Part of a small language model's weights: width 64, rotary positions.
Each number is 128 + 32 x the weight over its row's rms, rounded and kept within 0 to 255. Layers, rows and columns count from 0. Numbers have three digits each. The size before them is the row's rms in percent of the matrix's.

# down: layer 8 MLP down (transposed), 256x64, rms 0.19, rows 230-255, columns 0-63
# up: layer 8 MLP up, 256x64, rms 0.202, rows 231-255, columns 0-63
down230 114:133097135131136136078101159130112133162144162120124106119103108140097121038132179152124143130108197165158174128166122135135124135063137138097127127167172176037117123144137063124188112083102153
up231 088:135137085129154115201062172136113141156096140106152087152110122122157144156151139072162067146144185101106148132107148147172127137129143093130120091111119136146075105107184218090073130094099152
down231 090:093090124108143089150097123121132111154212144160183109175119177167120140121146109177125117134098136087113176091099118117127129162141091150152090177080136185091110125060141120132184169097074105
up232 091:147158104133197090147098090120119092201125070115072130167121172130108123141140109032112149153141119125168139104151160148162111153148085147115152177100084128090180136092148129090167143085141120
down232 086:091150149148094183137144118171149112041167171155108087096134143120142104113144138157108092113148174162136115137121135124113185150145142059078071095142144108103187081134132139116066167099171150
up233 115:096032125134216156151118134139165116131107044125112174085152143147127175134068109094155099106121121142090149144170089058083143164118095150128122148109114087129145134158156152123138134111150126
down233 152:142124082124172132089087109121084105138121063125170158152132160101171187152121148131049136101159048160130174112139108101149129138148127139122066107093182114153111181142154130125126164074170123
up234 084:164112103124158116173107118107126052080120084102140165094161181147150182093122194131175110109146110139160123161122171067131181097155084103130151082111116122108160102147153146123076089094153088
down234 088:140174141146119105177131118169072127130221167135196114141048101116121148095166109111184163148157092117156108157136130176084147120136104128137125110125116144139112132056130053099117130119095109
up235 114:120126125066147167102075179111149130101135098191146116099150128135105160111147153092127088156058156128154182139155150132153117060148121098149114133109075074095124082155114182144056125141118173
down235 112:109094153120151093109141133126131110066081160190146157175122172077080144191178135142157104156159087082180115114157159129054115094122146091170151122129108114099103098087081153149119143157103146
up236 098:183086128080176130130140111122092147127086077163141142075110152128142093150061154120175128112169151148150096167159065168153147096165110149036091100097170122133123139156141163106129129119144171
down236 111:162114149128167138137091113174134076088172152135164145096158191115097132100132157140143064131155095138130136122097189141098168097109068100137157081078139106161131116117065127108216138152145160
up237 115:137175128057097151176093126116176137131064108101131072086131163129123088141149126107165084176156163122157171126134135148143174177107133088108117079116136129136124110176108141129143078182093203
down237 140:136121138148107180100151164117129103093058088139100126090085090120150094065105173115127167179089152131128167167120115137143105149078125134118160115202134120128146178138172115120055160086186124
up238 105:187163125131145140158103051112140095091114089193154081154128110155166165104104168160109136165144133035104112139161158145140133167095124094113163081116126105148127158102089134061151117112156159
down238 099:120146185166164189085123179101083108112150121136097067034110111158154079117148168094136160115196141131123089142172126090142150089121139105074102130128140096153147121138119082162106123168142130
up239 108:096111130120167120156144102071131107122113105216137138139111122114111130097144137079167190162035154149126136108145117099120100143148149153065074144148147164069112105153131181093160069152119133
down239 105:114176152113144104096097146101118081131171126176145079120135126165151180127166107170135122079133095202125090091106155163084148136049135146149076127117181112174138168136124110152137070104160092
up240 112:145064101163197088122113110117148123179139108151157109136106161095103140154101114072197105230132171137126159125159078094137144139127157100112133156149074130119102137173129101147063119105128127
down240 117:152188162180134119127095113164124138159103145115109127155091085151144087122110105095139112108110123172133138111139083108174132109016120159089152178077162098173169116185110162079134113131166128
up241 109:142085104113150101110068147125172086153098115131143083109188150118116095091152178162130123137134155133114148075127129077106220155091186159116105093152119076112199136158107114158086107120152132
down241 111:121126153130140168143163122131184136095123170091068094153071145129109102106091121108114123144146103173097113130173112138188130098107116247097135156105162075144104128165092073139152148121132084
up242 101:152152143105141084175147088088154114152158128104119158194137137110155157158158150145162098136097138105096114109190115029060141120100142051139125148091159093140168093144160103152113111089115130
down242 092:181159107176137079159112167149141103080109083167151122085154126123111139157110173135121101166144130113133136101145164173093109131154125119159134076118142144122139043084147145071108203118056162
up243 092:103133109137130129183103097109172119145076148146138082114153147185113129100060140128111170150157127159140184102168088163185148142091107102149099139101147084086090099178118132194132069108170097
down243 078:097104184107121066110187132153137153119142088112146207129062117106113116123132134124113099151096178150159068166066157060147154126143153168123121098159128086175178133129110122093123144171149146
up244 097:130064098126191130159117144107118099133148145173185110175163136104150196133130117123165165157106173098091120091179049125108107068092134145114124150135060125152129134173108154100133087121111090
down244 097:127138154118095154154151095112162171080155118124186106126139151181160127073114114163029142072157132156173170091130146136157094116142073141110105109162130119169094061117170148099133083106129125
up245 098:166116076072139133113181099109159167125114127137189085119084127075104157126071193122149152147090161112147092140133038155102110121131112130069117099126151145147136157152159204127141133135151159
down245 095:106129110156150116159154160128104135088144143104182145118073147144093099063095123198142148112098127145138145171112152121093176061170120158105089111176087069098124160178123132155062156171118136
up246 084:119164144085089190146090161124149085106118114096158127184118169125116117141152110055176041171092092145109150116169120077129110104108127147115140136143208111179163154154101113147126145093128109
down246 076:148082092145200105188167082165068144104147133158152156065176138125125144128120160166072136084189152151112090111094139153094167154089090149137099107111064138104115118122128121149109103142139172
up247 104:124124132113216121104111128087133163123118177143116128146129087126128157109133188166098140127149095108038162106135149083073163085175182079149120102147080113123167133126072106143109108157179133
down247 106:148088127101133139143160123092154146158100122071070097133162129158072079137105169059190165167151113096157110113112177189093130103146087137111123149178136163123132136100102120150111161073121189
up248 095:144135088160128110136125112117113082174079121149070094113111143180148139112117123131214180147120085153148109128204095162162143124121132126133115186080104143123087064150080161144145112180078136
down248 104:147171077121103117116145153166159202134129106160136158141142115054157167122100072113081072117165145113106165102145170125165082118161096125132149108109145150135128083068120117122132183071161071
up249 110:172109118102164107138114130073137107144078103128103136092142113199118120129102142159169134129162207149094056061137140138178160153112132097121115151054129162075127127128140189115169120159107106
down249 113:150179091125088107098130153072116159095141078141122115098115114147142161137175155091133100141179139095143129128167204155148121137066142094141137152118112136059123149166125143075137207079168088
up250 088:128135125106099198117067068163165180113137096120115126152122149227124134123142150105155123156040125082116094081153064131085121164125140124136142094113135151137135118168107186108106129157120114
down250 079:123079127119169112146187144128135102111156166164162087131150095087157113126079122114118093046197072166124143154119113113159169095183119132096114118173123123146105127073135055188139151125137140
up251 112:124135116106150129094116180124145149178135109101098110138120158095123175131154115123196081183091150074105154085134104022078147151170165131085097174146102128130100175157140167158126134110130104
down251 109:102116105159117155088175135092135138081087088060085103138129165124132135115125082114131119186121114172119142138063133142112121130129159067082128175132102142153136112138162147129169164079205205
up252 103:152106161089155099096108072127142137137110062146081144166105137115187130178119147162128088157166108123144081166155097081083132110165173157088077057103150145097147134130147189119148125138126181
down252 085:102159105193126083152108116152101086129083129134163118102150117149085102137095138172125057131196106130106120107111171106132119141134189145147088112153136080194167069195171120149130119136079140
up253 102:191082053112145087171123057114120162111109024199154137122105134131134145099137131084153113140158111122136136148163074122119141188099156098133135106115134153153125095130127149146127164189118122
down253 082:168117069144106140121167160163152087129093103155149172136159129133175144120118112177115111124157102121107166112120102072117093135155143181150109046129194136149108087047140089183104152108094148
up254 102:115112133104112190154138098111135109160122090107148156139116199149100149089163120071185057181147145074122158132153085081096136101138166164061114139148149093135134164177139142115082155088128146
down254 103:097113068179135202060119106139143128142108133054106100110142081116177151126169140114135158154139102176118157108125089134100105170176116117126145120159125089118117057179143096116130112140160199
up255 089:098118137150170083157102113096122187088121089153111158067122107151137177156134160127078101156090158125116175147128138058140175170141114138125091142123105079072162089131151102095098115150210141
down255 095:169136155152183155167171130098189078107078129173112075128157129150131079122137142154178118095092111127071110077120151132108100126105149100085158149149170119139129121196081138105069099160129174